Part of a small language model's weights.
Size: 9 layers, width 224, 4 heads of 64, MLP 448 SwiGLU, vocabulary 8192.
Each number is 128 + 24 x the weight over the matrix's rms, rounded and kept within 0 to 255. Layers, rows and columns count from 0. Numbers have three digits each.

# up: layer 6 MLP up, 448x224, rms 0.111, rows 68-107, columns 112-223
# down: layer 6 MLP down (transposed), 448x224, rms 0.0772, rows 68-107, columns 112-223
# gate: layer 6 MLP gate, 448x224, rms 0.109, rows 69-108, columns 112-223
up68:124114127127120118125140086060158102161100145159136129120127087129116111084111126166144127117095108129096151116112115080125089136138154085087099137122129117132114130134172159131158108087104140153158129103112112123139122116109133164150161135112149155116132159113117140132075144136177112117144143133145090109106100142119089081124148129099
down68:144152087055198104085112126104148135137143145141123142091110105130148128130082084158167158167102137094112117120123103157109160118091151121111093144123142165143161167132136120120120126120135139140117119135155122155143156156160138124082133154164131111119126132113124111090130094130111163091133138134097120145122104132143116124164158138118
gate69:120171100121161119095107135166154119111146119146130105101135124146144123129147140143096144151119123095136110104094155140125184093072124106160118116115114139082144126111161102077133130158174120139088110144129101137148145082107121133112134108101120162165121143090112128122162129143094090120129094145195117161165146131113123163146117115138
up69:143108132086154172120142113118154152196145102132123135130079112139137170189152140148159127157134150113159146110120134113115177145154140121148095170090118127127114149143149121094113120149135143136123129106085097128113137112122167135116184154125137120149144114134104164167152151131119128184123158141101149127099086142167118107136155125105
down69:110116152105092145135095116129139116121164132098146120116124136087095164108149138130150149126149154123099090104107150153126135156108142135148107143136124118128126114131125128145131070100112111137116155154083143138147155080140142099154108163136131112144090092164144124098134138157149110142109142129112097151165113152103132135136144120135
gate70:124098120137103134168120101166145129126123106116153165154148148113175171119153181130162132122135087085157124125096112139152146093110152084078126187130107155167095084159143153129139119102124124120122133154128103125146122162171118131142147105117146109100081112096108146148131114108123143104140183154129151109132137180109118150107167105119
up70:106094080137151122101096152120119125119153125147142085075166128102113115123126126145193120142123157179145129129139104101111113104126133173150118157080146143145153121120102142196131133129156118115130155121147134083147160123113133171102129114103106130131129112126105105117140107120161075129138162122122129109119096148154159155132117076086
down70:140168103154109120112146128140108127187122134123100121144106132160162138139105117119135138190109114122101096138161140109133129108139073099164160175174153152129091155123110127144121141124103154145135178160147153140126086137141111122145127125115120097154100126073124130111113137141123097117104134154105144104121128102116108115108144089105
gate71:131171128123129152125155099140085153170155140109066170119085089165123143158145138106177151132107071125134115128178096110160075139177107057074145121122141087173162108126140098109106138152173149088099150108145134171154130109136141140121096118143128063111084137142095185135136143127157150153133159103122149114164114121157088144075140109159
up71:151098119123142132163151179135140118160110140123146146072124109133138157133114085211125117155182151142129112148160083140123149123126139154120183129127133080136128136156157141204137086130125117124136115129153113110128106177136154122117133109115154117116126137096109127177119126155123113112149126129141125150127163123097108135112104112165
down71:082102123180144112120107175176120159109137121132168087120129156151072148128145137110098105147139125143177156111129159164110171132134149127097131129176098135101139151144128091116149099163107118127147099123084165087102132139107132134120132110073119131149115113124123146149151099136101099124139077104142097132112139104133139109128090157134
gate72:119116128121118140128128099122083138177139087087128132111116121109100141132116154117204092128135079093124137155106099136124094124105106123097151145144179108149132133161128154147104078114124130168103087146109120133126123150136149123149144148075114125148118108165093171116115154096102138145171107134102175122132077109125129139125150157101
up72:115134151106101104115099107131111127173112109125131133162102130069093114113119130055130143112121083118122100179105080118082100120157181132103176147099186130147180197124143149142159145163119106113125116153081132140147114137116154113142125083150174115128066165139128169099127149129135143121140156137136100116135126110137120120134139127116
down72:160135093166159157114157154166092168108097158154077126141123173120126119106160145111120131131141135127112111135073149140141102136107149137138184127119119143168120090095138134116124103125166153102136122086079170131133128155122099126090156095079137123124121133161148159134159130123093161118107123148123147097107130173129129176158108140122
gate73:133156115114097129119131074070119116122153111168151134081075099126119131151125101085094199135159121124142131143113150106145090137146120137128108119100117158170104110166118119133113129118135152102127123109159100141109151106140133141144151198127140124095136083151098150136104108136146124102098096117100150130115129096056119160147104140126
up73:109158141140113122156181119155148094148139148122105113171136118135153126066105152188158152140090150138142129125128106114143140168168134103108113161128130163100175166113152128115139123117110111150108132152129163108149102136078143127107108129181164128164184128227117136099170158135134150133102147130069147136134157136175126121081139127130
down73:107154112104147133107173086168111067125126177125110124082112147119175142106132134155130141119138129119109147147121128134148100127096138147138141120176138146119185139099116104156144102104111136175070078126139122131161068119104164103160097113142135106081093110038156166123181129150106125120100093138124199124102145165149133150133147134121
gate74:111094131113165094132130122156143117121122137126145114105120134127123171114113097154100149103103147122145084131080137108107109146134155099089114117125147100114131114123125093128104080104108156060163100125119148104148117144109060101129121105141158156164127096140119156163104120133153107104144122112120164124143165133144146121163072112079
up74:117123178107131078073136163155133151121106103090085127086138138112108110085084154131095120120145124131133144119105139067150109143105125091088119119105089098149122156142106145131110157116112152070136122092122114087079128137176149107119127070121164146113133130112126102151180097091083150099120111148139122140110099108110101099180127161170
down74:126158106125131109111142093126132125130130160145165121133147085139115121134115140138099118120102129111154142131096157094140142088161081094107112122156180105124116136168120163152101089133123146086151109140137124137150129112165124142135092102130130124131110125152157103164125142154129098140116139160097111142154123173069145093183123134153
gate75:179116125126144160115137113188141139101082141196133087175115173109080119156114095127152144103119061158135144139128159105147123124127096131112111121109108107122150164136158112160178143113114122142096141150160123090142098083148073137126121148104092115067137126109160088135157097096144127092145131148092130163081076121148133135108136163090
up75:200143154106105163175164114085122106088121144116125129143091091129132123143165149110100124141156114098150152095126125117163176115098106111104152137126081145138130138091147128138128158152109134095155149089124148098143126175114168119133088146161116157188127129097140130152096127178159119165162183136111120086144143130160135137128099118145
down75:145110130071099143146149110132162121105102134125128163119089058159137138122104107177131165161083142134119114121092124140135152113147156088112108161137143172131121092162124124120105131115135137158140164091131151122093145129137155142138145095146161125107079166144123117163128098092077148163152163108119107084149142176158114144117141102147
gate76:087136122139102132134099196133108071159119120178158089139108134142127133115116107146154133052179111113154144127166093151175178077118112087145131131146094112103063106186137062142163169138142105128176136085119125160111146096192123126182140126172046119131119139144121074147169058118098148119197164143151114135097083065047141139137164090137
up76:140113108131095094112092168098124120136104112124118148136132120148121151117107123132142148106102110156130106121141121171106148124087119141134136148134139124123138135136125104134144126114126136139147122124152121112115111117124131115163134123134105144160152157140110118126133156103124141135200113126127075144096128100067143155134187139134
down76:149133161122131105150178086125141147137132129110139124127140133110129121158110170122134138155123130097097115130091173086104100180123132181118130117137151107118132146114136158135079088130103102118104108122125149114126158157095140153121116149105194163099145130129127150123116162190176113127087103121120168134143153155167096100141086159092
gate77:175156101102117146126146116097115098083087099130103130163121151090061140138136110134129097094111111140145151099089121091131142162112115160144089141119150121131131139120101141184101177110130165131159117186131068120130079118117110100138091144103127155119144132110134078155143162144108150100104142141073094122155118132147184132133165113128
up77:143141073137140121103097109179103140109125145093137121132155122117122140152079125131064129188141156158117124103134126132146180157123181130144119170121120115151155068145132126145153112147104107123182179144130130160129128098159086150141095090131089119192117136112184136108120149115089148159084107153155140111147141102140133132175115134143
down77:129112134130112109115135147138143098133133132136158140089146131160158103140131134152096138149110101082160101147164120132139162143119122093111108163090140152123148117154086164127148094126111109110113067122130174132075115091093145132102139183110123147121110157066082116128125074085143169123141096115142143062128159139150093101127150161125
gate78:116176104149133097159104116141089153127146119155159143155120119152120101145145137107116141129129098133170154134141154157103122127133148119123103117159115148140118090081120125132150134132126146131172121097122159110149178098125099151126112148098111137136154131170173139100104072113160103113117125112126117083150098126100117145138080125115
up78:138153119086135163125080144077124088142124081172151118154168105187128115161142127127116125085141121147097096138169116104103101114127118182096153107135130109133124117153109154098100136133112078133098118110139097157113137114129132097147111129133101111092102137112147138143110108124126137131120121106152111065136124167101141142133109113101
down78:119170106147124177133125142117136131116112086144150159136168146144116110103123138118118143144152121147146132115163100123121122134121103102111094127122124135119139120137179149144103117127149141111160093158101110121154122106093131129112123123110156133126089133246139161098106116129131120103157078115114118076131139152107135118137139127121
gate79:099186132079123109128123141148101113151102104156153138159131177099145100134130129131134162102130112149104137142114132135150132105141121135137129109134118127176173090094117123117151112133116106147162067084143136135102192112112137124143101149092114124136065106129140131116118129147131156147158112136120104134134150135120144090113136113126
up79:150099128145097148097123108128116125150172150101115102110134135121132119107076144087148131120090149120122100166107133131155145127178104108120103126126150116153147129176120119132109103116148147103137105132124114169117059096120106141145168127173111149140113125089167139184127147146116101148136157124167133175103157134102082135081110114109
down79:142172116118088128135123144157139160123121133150122138180165127101129113143138116163114118153152154152099085110108133178183142132186112127133139160116099144111138146096138099119109114130102088117129137144125108090115158149175102133177104149105135114149097105218137125127112111125093137117098104123078143119130132108124146154121134101142
gate80:161167146129163152165121124140149139136119111116085103085146125156151102153168118100168122150086093126137114122118112058145139113122120114111158143120129129105121124070147113134098169161137127105139149122159111160149143115115108149126079147133167096111100112094154132133169097119130118091124147115098143151182137114126108163141132132128
up80:171171147100150124166143117138099160132078106104137098098065134134139135110117110176123111108131111141104147110119085177124153122138106165194079111117151138160130126112157126142144112101115093102154155080151147179124120091115167159187160134147113120114155136117126132135148146152103139130106152114098127128144130147141117149149089133125
down80:114065093135120170120135138127095120122113148157114114114093160134111131118099131121115123059097146120080113154116123102155104122108125093138133079140114151054130190156125117118142126097153132121103095142089150144113134101147153086119153144143133116143169148153131153153097088135149137165100112137159153096116144072129159126142158132129
gate81:100086085086132141085140117150146114090119072149142159099120152103116126096188099120133147113088118151092096119136143149168149127133131133186126098146112114106145113069154121164095112139110096134143135186137155124135111115100136131096150115114107136142123130088134203130125123095169102119115137146118148135118119145125140148162109145137
up81:152120120173108137126139153167143090092133151134112107196135150146170118115140137145110154140145153092101120139121129147199121132125142178164140136112130146126144113143111118137114141136125097168141141138126094095126146146140128094155106123123132121109102163123152111124088092168146135161135160181145102113140129136116100151111100133124
down81:123125111178146115142116108121118181098103036117116162104112125140108092151109123154119133134088143151122128120127138149126152124120105144084102125119157114125159158110168167107131127130118114111114137154121113164099117131153129110186117116147114097136145108157138116111092142080185131137113104102106103162154135180130101121172166122163
gate82:158109108092107157123151111148107137146172102095146117117073141132185153135140144129145123122164123126156137120162090137143167148127158144146118130128152126101121123131132089122096123137120114113087163118111083160080145134148156092109119150116135123122117086109151117124155141143127157124126143111123143161141143174083120136142158103147
up82:166097137133158101162113148129136117157131183094131104071140138083092157159161135128123124202157183114142141136126146153133147139135113097135137095112099135126105117141163108159126138121123157129148128124113127137153155080124132117137124132112130137148125124136128114171130151134215149144151082148140113106139097159087138075108133132127
down82:097134163116127155149097142101141139166126130134132168110148165108098142132099136102118152163099130112128108118124129086126148173108132137121108158083120090145114123123130151171150106131161110139147128150164128129145134144122145126120133129078087094069140158171112132121121111143129142128124145122125160129103106168154083108134132142122
gate83:136121144135126163175115121126133117108130089163171116102156159129115111121169144088135120130099158137134147183124089105066153102079139119148083098205145128117167156145112111119148132127111116123147139135139142125112112156115147112111077148129138154100113125132141122130119051123090144166105152130115107150115106185138131140148144146125
up83:107174160057106106133085134135143103078124090159129110104122107134119107149167137116143151089126086112131125126096120099114080116134130102120105088155138108128144107148153127132131115134108120141164152126109145161117129105147161112122145124130135159099110114126141165108125131148058115128119171126133086105119120141139136106140129118119
down83:155153139115115129124119119139124087149163156153129117110153086105084105099131132151162169150114080118114133100102147113143134101118102079156097119133120106118155140108149131140113120111142132145160138169121147105186127125122151096184131134083097145157132115143148145105125124128079146135145094120106126173133082122104141137133138131147
gate84:087102136133123169131138156129122148106128110127108122163115092102132098162135082131114060147148107110125093121146106129153151152148094148121136125142120132115129163115098137096091165140118117149097124150151154094149130097121123119097116128103132118121167128084141112114163066098148140101163112113162158111158120137115162126111128129116
up84:101083125123128119152136153153104149151107100159154124121125134125154085153164111158136161137108132139123135126165129131129153115135077166087167095117137126178142162125091153140113136117125132120136109122163097131094137122115120112132136135099124117076121116137159126180113157143162092095117153122148145162114135164125177153130132161164
down84:136134161134124156135142150128123114137174126116130107088175162140109126143126127086124097148134116121152119093136122084148175118136171094135145134089142125097158081126137130114128084107130130107137110132141138143090134086109138130106138149126099158095143165131112128103101182125121139150140152110139132179105108141103110148099161107121
gate85:101102108095133131133125117142100140140143135146110104148113115135100117171135146115161144118105103162105091130109132134136145097148134136105104127127126131143162180111128141127103121109139101098128126148101115057119127139144132091122134077125107123120096143106130191119139114150112147140108092112140143117133108142123117110138141120141
up85:121117112113139114099138099132148170090117137137131127109111169126160108130160155141119121148140121077094132181176102092108130133119108126148129111142118121118115124148112089104124111130125157150123117129090103132137100144150107137155111094149167164117090161132164107111112157111155118100112103088148096105094109133129095100120156138095
down85:136127161121129130167124093127114150147142130151105155133148125115141157137101127137133137089139142110112125135138148131147095161079091163110129123120117141095132130151141154140143162114152119140128159163121147118138129142122129103125168129097112120095161112156119160123110084111109179130135145133133162124189144112159104175113081134129
gate86:133153095101118118103155125151108152076140139122110078107126128127153165141168103170116096081111110096176147090150155125115132097130086141127120106126123157147143071167110146155128131115125097115125131135139112137123175126134134121125096117096132115083115111093100119123145113118089123094103103141113154145108124142119092168106172147116
up86:141139156169103150143111098149142125137146138132147148135159137142140110105116150128152140146105139124141100157117172154172124103152130100154115153108132157148125146128150167157128158138094155166138099090163129138139100126119082114139113124104161143131154094126113161110123137136126170152164166111123090115127135162136147146117091144119
down86:132120102144116101112120077139151140124173127115117159141149131130128111108119143105096140136103128125097134103135153104141168124118110156121147115123141098139093112156126129151090102136143157159131109140116120135123098127164096165137113088129154163139151121105066131083136108133121128125144115147135133143160139131142085155111109132119
gate87:117127133098123183136097124146088137167162148099154104145151138114109111111164159096147094135149124142112120136107094124122098121112086173126115113123124099164150105105125089110098146141156159102078126151121149156115082146146110160143108124148140100115170128123107139132112169118153131141139145151135140130108087116105133100107146116131
up87:113133134123124142118118083142152133148142149107115129132171091127123118121100115086145110123174093117098124133111113118156115156120135105100151092122126150197158142103160152133132154114198176090117111139160142095127151171162189124089120145161071133140119145120158123105148106140116171135145121118142125096148129135123128133118119133120
down87:130120118149139141124127121072107142119146120158122151145127141128124110149121110147185150131143112111112087116142135115124085137145106140132160144071116116120120127086121144147118165104138115161151138157160135159117164113169123115174125100136070108136111146101109155084109152096104133110121138128144133130083141130128109142123152152149
gate88:145119141144099137112155124185082106144122137122126143112134100121149116140151127187130123116131135142118146073177171113135148113119068145078134128133099154111163191154126118112134148110156139151120153133105143124159124131105123134148147140129125163148096099110137130158116107154124124125123091159085160127119116104142116118168108128150
up88:130136129118143156136127141158127161126172100141116132152102134118172157133127137160118120146162143083091140142119123113147140133124111140142086146152125109127138100155088094155132129125093147133116144171119133107124114132129131124131132085139173115129110101172104168104112124081163151105106101140125133118085150149111123088127118098106
down88:152085154125138120150151097135151162160156162136147131156133128137063147109129120130107114119101114140165120142129105125158135137158117140125159138154121165169083126168166147170137122130152137132098093193124096118101148070154155076108080159141132134145147138151093138125121136127136099114116155168146109080173108136099134150127143145149
gate89:135141162090141112115125108136091093115168095118132122135120135097107151106109155131136093142124109150136093162136117155133153148106125129122111144126143171111139161142140109150135085160080088104107125140149108154135091136103108159103133110134135085119117082130112123127146090102122159103114071087120145130127112143107133081122133124076
up89:138117112146139111135158161146100133109129171091129108124139131105169188133137076191110109140119108106099096136149140145139120111105132160122140136121106148138138146127132164079125121149124110090174120182145131097139117153129123101143160102076151123134133144117113130147107147133124131155132177116145148136115149127111134141136122127120
down89:157129177118090121117125126135110112168114134089140100118138106126130103130115122125114129150117145147187128136151086163078137104118132132136096158123103118148164148125111131137098143107139138096154123120088151125128153171140130089166127130098139142108169088019085101130098131140100119151181131096160114156127101117144118142134094091153
gate90:111133129105125076112145131102107098072136150117118168121107205069103114180119124135171121072083109127179122108126139103111100097137095128109153107116161112147122130112088165082148140094125122114085131163109125102166125133109157101095110117107135096095099144084061109101153087117099096099192090125159128123146124127141082137151136123103
up90:132143130162127119108174145148143114181205109104100152155084085164106165117127146139121116147158099049097126132128115160139115179103117101148068139120176160155110142144136105158131113120121123098141094110076140119108178128138126103136137129148161143164154162119120163108133133111112125096117119114128125129166121143094124145147136181107
down90:098176150159121107146084093165104109086117139129080079159083114168134148094099151151107123139129129127129154115165111100145129155129126117138096142189106164149165121118153127154104097152122086086187121116153134147115119120120106120141117122136138155115141160144123153124184101155152121103150100150111102082112119163156174113150117158159
gate91:146103101097108157119128119097151157097127158115090100128131116092186096166078137110149075101081157140179148111105123094146057122135116111125117189135071142108139106105122141188138108188140142129144162141156119146135109129104119079093150149117109117157085116098143124132108123113192144104147127154129139158113133070117180108115132124068
up91:157122148139129147101140136105129146184140109111166097133133133124122121097136115149142121102114114177132116139136102180110157166116114139133110136173102112168145119107176076098111135141121140132128149127108131146117115105135151090147121132144129146107165128129132157074124133146121102181155121099103138117122129162144166141130134144081
down91:121111144143157158114159104146151096147131160084153106170120125098141186158146138129115174120111141119109071161158125125134128147125139149152134125153144182145113146095109137142119103122130157103176127132129123121107159120157144122147106153188124122107161125136090112126165128100092131109123127099085131130082147111107119175146146137150
gate92:131112144131135150161110061117114120104131124122064149089116126062150124140161123125139127097139150079103082135098117150146116158178163102172094085141081148120182124154149119135143118109134115086094136108104154091131142130101146104158123129152107109160137136136106096137145092097125153174128148100110117113138147077120171116097078158149
up92:134112115147104153139093144131122137131104128124138194108163086114128134147148098084096125114098141118110129165155121147112093135154178102099114141144137156153182123150138111136111120133157130132164137148148157132135124135121116106119146131102181093114121135091117117162116130118087081093137164100149122142128146096124153134152110118140
down92:113111123098120121120136152139149148142165168115126089156119138144102120117113135150128117122121135129105116119142111134123126095113111129093145115158153145123113115130137112150123109151133137121132151135130181138119152103113128152104101090133162157130128137078134121073152130152159087140152145120120128122172141120149113160120153122119
gate93:072159121090121092129103133142115131141134105091140126134136160070142153110104109119128171088131114152121098119148099164196116103135094174119128131136102090167101161092098090143119071142100149147160109101149129097117132156103114152108080125122132120089126124121108101120135143099104172112099074118111098149117135165094122111118115104117
up93:141120116125124095105172124137155125187129159164074123163094092122145152142121100159145129095128107149117113144111086131118130155134133091095121122103091130114123147149171120119123150148131165150131099175117146112167137105102081113135148153170123099121135100137159094168108140173099151148114170132154080110182172147179142172120101145118
down93:134130151108144124132146132115149138171110135157138093111163088154145111185066125136131105119151169120105125117119136126120106128172172118113104110106110156135131107134115138154132164150158110080120131140116138154095116081135149128088157122115132166183147118157107099115124139136138081116157149131094125134127145126151097127136130147126
gate94:129172129134139149144147100148164101131143139127067133136139149132168119113112145129112138113115128094120126123122157136137134106126109135136108110099090103139141133144106123105162119157112205135059120078138094142092161130136157167148098112142131110177144130109110171166100126156140129094114095130128166142141108115122119115129152108076
up94:115156120101150135128129113143144075157128090143093174137137132148093125079098145128102148159047137133118133144123079136122138144118182084125141156118137121163097144122133132109085062122192106142147139113132144123156119086153089161139137137142120121141106131162136127108116125119115145157133111117122136131103114136163130106163118152158
down94:100118149141132128131144156123112157139147127119127134134142127114138132131117151100133129115140145092150137125162149140114134126136092182125121125100163165171161125129130069172133180115115110095155134177078145102143107112097127106137062124096156145099118118132096112117115122154124106107141093134148088177130168127133153104130136096170
gate95:095135133085145143146103116164112121129090114142122142177175118100175112191156117148099121171105117115105152141115109117135132126139116164142139137154132137157094144131151133130113138172110117164118149136131112128119084130141070106140111128126071121112122125170127107095145133128133142129143064126100159123150121167111143098111156153117
up95:103108149099092114065143159145146110103091088138108102097139128100174115149118127137099098133114128113105136140156120138138120137152183126175089102160130096125126103127141114071144121147148139160112133158146176114099118149104135096128080096116154155102160170109090166113107164115133126150115075102151096086149138113126105126146104110122
down95:107121110107121129129146124127126123144121127100136157157147086103116140161125091174132125115157129148101101101122110125132163159131139176153141088137137082136135133152098137142126116155146130140160147098119105132102142157135075112130103104074112136069074153152131129183124144139095105125140114141103176189109140177119122092143111155057
gate96:110148163128118137113155135139182121128101117137138098148090103191114123144166131193148143154129139149132145144154126110165128152170190169154118084150117142147120126136119119144155105151132146183117146100151142161158146116141114112193136154128124145122171147116104134116113131142138114121134100142123132161087117163143147178099133128151
up96:090081057060129144134104104158097095129100070157074164137130126078091105124163093101100113096091080125095101084134139150110045137129101105130121105118109110113106091130101091108091137098072077097106101108187140060090110128150116131067116065123100132097148121171127081139093141146107146124133116054127119165105109107087089065119083101119
down96:134084078115170112129127124118064145146135101162123142128167149076177117158121124119080147116151139161174122159127200126143061171116107107118160114108153146052099126135114144118080174123086126080124132128157132054090138142167146144123115112152112145124097190002198144116096142165147126150101201119134150131165147131091156109157101168142
gate97:135143127128142153131095098108050157106143100092116076114093143125125143142097146108125133163204128102130117125107095110153131089121081146094095101115150106150107103070115131152125124145126139119053060119118098139088136179122139117136117128151099153108103182138124165148124107122138127133130114138099163084129115130143102146121112177121
up97:109124129123161122164123166134170117102100136099100140097133111120119137130109137149137123142085149108154116122128159127152128147153164149151163148188126146146129155148149113140106147084129065143147196143139146141162133151145113151172113102139185100106148095123146124106111145124118153107095113104134107125134192113160135152119098154121
down97:126120153103130102107143122125145116102149120108131114118108114064110120140119125157100108104152116095132137130111167096092162160135100172159174103127133151116127101146133143117122123137181149129096098114106122159117119104121116114075101105162137124131145149115084130139144156144119151126199131134141144117126146146097108142132106111144
gate98:109117154116136133136136123133097094116116146151141134113106101134141108124152160130138129150152136189134136118162093098164093122139128159142113096147174153132125133153101117136107117134114130092132099091110152089094120117128099111114128147113104118149142090120130085119132138123128149156126124140149144073107118152131127104109125100179
up98:134108114149128112162134153137143082145168157137125131170116088155124127096055121150155148117138132114115137139136198152119109127159133147116127102132203144133119144112175151134152167153143168112125156111109132115158156129115145132125133144093098149148147094106133150165129120155092161138128152147106148096117137139137116092122132133133
down98:127129111106121131178148128161154138156146075127092152143138109142160075130164118112137113096117115152151130117120195114148144127126150134110101120138115157111112120100115110083157161108120136122133138142095137127124138145122105099175150126194169132109103144143189142118168141136124106107126192113117087117112166084148148130147125157139
gate99:151090136102140131116113143129147095126106153160123119111119166083116140145099118162113109089110086118093101165139129077144117126133157122097089108155132121113127133132124132130111144146131139141098165162152149103170115146084131100096159114139156111060101150096123171145112171131140110119111149164117168125113153127150136171086094091146
up99:100126125130113132093124165093168147137124109100120135129134146149124126173149128088101128131105151130112087126074113095128123080146141165116137148169123131152167160111132165075182123116119098134157131143117147120165114114106138071136135071121123120121147143115102146115119098108155106147146116127154132154129142111127154148125111113152
down99:134157141150146164162099132090120110115125151088109105142152155138130134122135151136132142134132109111144134095133107106085137140127134120120107110129121165166136136143150168126123075148122095133147103153095117119104113129113160148104168110077125116141108100204149145121138130181111145108148088124108095150110143147133123155162139132125
gate100:097165152121091117125100094154113151125150115125091126129132134126117154121116107134131149141133167156107138099128164133165145137177128132180128144133145149145105134118103091144105103134136150115157098147100112129121160152098141166136146121122135109169120111119136096138142084117185138161131125140136125097122109097132183125092116118133
up100:099152107101124132106113134092111143158088121119096133122137106117106182106145100154095108098120122140098082142114131107141170118122132088124117154109152135080141161133162121139131163139142097136058137111116096131142094161085122157129150151102135117144133150090132118162131117181133130150124103144135128161175145143124112140115158158087
down100:116099104157128137115169162136142140131138093146140144123134188159150087154147121123110165159132153118122174118122175145108124136085097123081105137097105174106101100131139107113107092126092118113109111141128142139126112120099153112126121152122135129142117110108098148171113064140127094140174139129120130134128171120092125142125116118142
gate101:109144151126140175086146125124137111156142142157161139135120155136132085141133157122133074053159130109144139125099112173109128156127118118106110100166147168106175139110106100188104160140083134101129113169124148122124120110116143104165124176129102139169140118113092124134133167176092115119149157132138114120161119109132101152123173193145
up101:127137138113154099139165080202136152150120157133115125144136120132112111130139129116146152090136154101127151113151115125101119119102106135177086109101119088107117125170098098143165130170081137139119134152150152118129133122113142115144112162117131133152103108142085155115150147114119118092146140074126146149156066127133116125142133099146
down101:114135142135169112155150063127121140140124115125153148135114131127122137144120107138165140151106148138122162119123127121174156124130111096168111116106111143102150111149076118131130117151138082127160190157134103079170112099123134127130154093147131139150083121093126174138107120141131162139142097128128174108124132174138112157199111123136
gate102:087188136104131150141125124155106132111073122131121128069131139140142113141174144149112169111189137135133105138110122156132150148080121129085071135140095138166121124120136129119117109133124073082110085120108140107166114148122123123117102136135113110112137081122119117119149106146133162122144113125146103147117110110091199134157119155079
up102:126101127113105096145087119154100146094125102096139144095099101121193145125127109172140178142135090110078148117114113117112135093118104124096163135150151124134105134152136121179163133091089171125139101139128151159180118144107074148121081099163157170092119096158154144143154133086097102077140079103154102171117131134104114154131106130104
down102:137131126153091128123104154134125138139132161113102146105123134119108128097133106102122141113114145121172118119137169171151133168140169131058064129180131147148169145120112096096068109146114123066118102127151153097112135148183128139171145096136129103096106130083157073130132128129152114179077136116169173127112116093099115123142078162119
gate103:130060130132147170142104111109114139095170184111138168112151124106149144159135139176114104118121164133107107124133123095124151139107128149109139157157134125136123106124120141098142152126137081133134088145177137116121126058127141165173149160158125173142089144107103102183128163107115133091117187103109078096151098128163131138086117109110
up103:135135092129160142114147127127105162090149099116144087055150145168114141133162158152100084143142156131131123153105120146095184167155096128164098107147105104132114154144130139151114143131117114136100153123127097152109187135137105163161166134086136100162126120086122137149087111138096136118084107158149100108147191130107149124103159125206
down103:108126136135112163159091127163132117182145095125128144107137119146180172127098140143103118142112137135120107107133119120073117149111108098122150142122117164127138139117131170107105122120126089177091118088098145204122113170154141143118144123176104090123102101105117111142149144097156118092140165130084172187124081109166150147099112112116
gate104:131177121118112140135136122116157129115104147142144147142141148125123150130156169130183103093143123151121107131149117189128150149145165133124176120156115118129148153143180143147148106122130149164121139142156132132134120135126133143134114139145163168137129130158101139145162157130144142114168143138139152126121139113164114124122159121129
up104:114132111134115141138157108183127106115114172123102133140131142089140126109126157157146157128132126131134141121104091118156146150121139128132158156168123135120157159110164132156140102126122155130118127109129146120120140123127151135138129145149172145158145135109126130114140155107147115131149133165115143148114148111151122143103177134125
down104:147088143132154119128115142084141160155157085124165138127127126153129121145128086109091116129134121135131130116152156134114109104111100129149102132072159139130099084131109138112104150129143117109148144137115119141136148121134109143114158116091106117141120136198158123111091095148131147134097124099157127111153130125098135156157079132150
gate105:129190117065144147158133122100140106150162127122153113115128122147149118138129138112161135113139130164128125124170136140142139096180104100127111114112134119125110140134114126144107136134138132161102130111142181136120143154132162118149113136122153104088137132093104158113120129091125138118093173110081128145142152101110176098112116129142
up105:141159132147102105124179132099158120122151110118137132129147122164135170104130076128106136136145123146101134093128128119135102116163123144170124145105135188138145092143130127121084152123170154153158118112142112127155114147162090121089096137137203128136133137132134125133143126123173125085100144158113117142110160142105140114108141154156
down105:124127083104102144118132125131123139122136145112120174181139127126142115169109143133112089118141098152089148141108165136110157152101089153138173150126124147103162141106130129108077125169159135113117127135086098128126123132101107169128154115124114108183148107164153093135112157153130171129137115154113151137148125168135130095124134178108
gate106:146188099113129149158163152135098132156092117093100127107120097140131106128099126099081115057146155117123085132134095109131209144116099106134153094128134151137100082133152115128128107112130105105111116115149119132164091114071145108092123142122143110120121107141152112106131182096106129159099118120090143129147118124081109130073115121141
up106:143154115128110103112128161124097137146143122097100150141129119138104094136121123130139159150148135112111107148123115100127142154161134113152157112124134147153111160165130140081178099140170106079118153155073133123152116161139116147124169134127151111134150170157139127158116139166131102104183131064126092153089155119106132175202130120129
down106:120128090161100153117148163132081164136127145161132134103119174137152110153122093092144081124129146105105121155139153133131135116188093150083155119150147151096093116115103111132192149109175119054146086131178142142123140150101134129140116073105118161120120158178095147122119108125155118147109148081115104121097103210116124111155122103073
gate107:119102160136165138113130137112124106121138156168142122126175157096117164131107127097141136106114140131107099113154093090109120171127103134130149143088115078142109143096137082148135111138124146082109104111175123130127127113118135116137145108091112068091129092091135126093110136119099131096114133116088140119133144102099133155121121108148
up107:091120102115096103127130130143097151135135094101135128174128137142107147095062122125120138172144150121131089160130122151130158146128119124165131111094156144145163129103146125104127091112110134130098112120133137170142118091143117135094116132173128120136118168160166092093121182115093154109117133136110112129138129110122124155079167134085
down107:077121137166117100156156097167117167122144132119155115137144120184113152132120175135109165123134125112139136135103118101134133090140137105143104123147109113131167115121097125148136138123101153118119116082132138151126111109151116132123143144167123114176131134055131146163181155128115113130111143165128133125105127109182132130090155163120
gate108:178104134150113165149132146097134103121064119092104110105122111115139158131126109126147116170105135163140151099113099104130166124128160138108111128160093147130112111146101145135121134103136093140144142109155197116114107123135161133161116155126183112134151167141077147128136110080092115167110111133095133114125114128123141138158131105105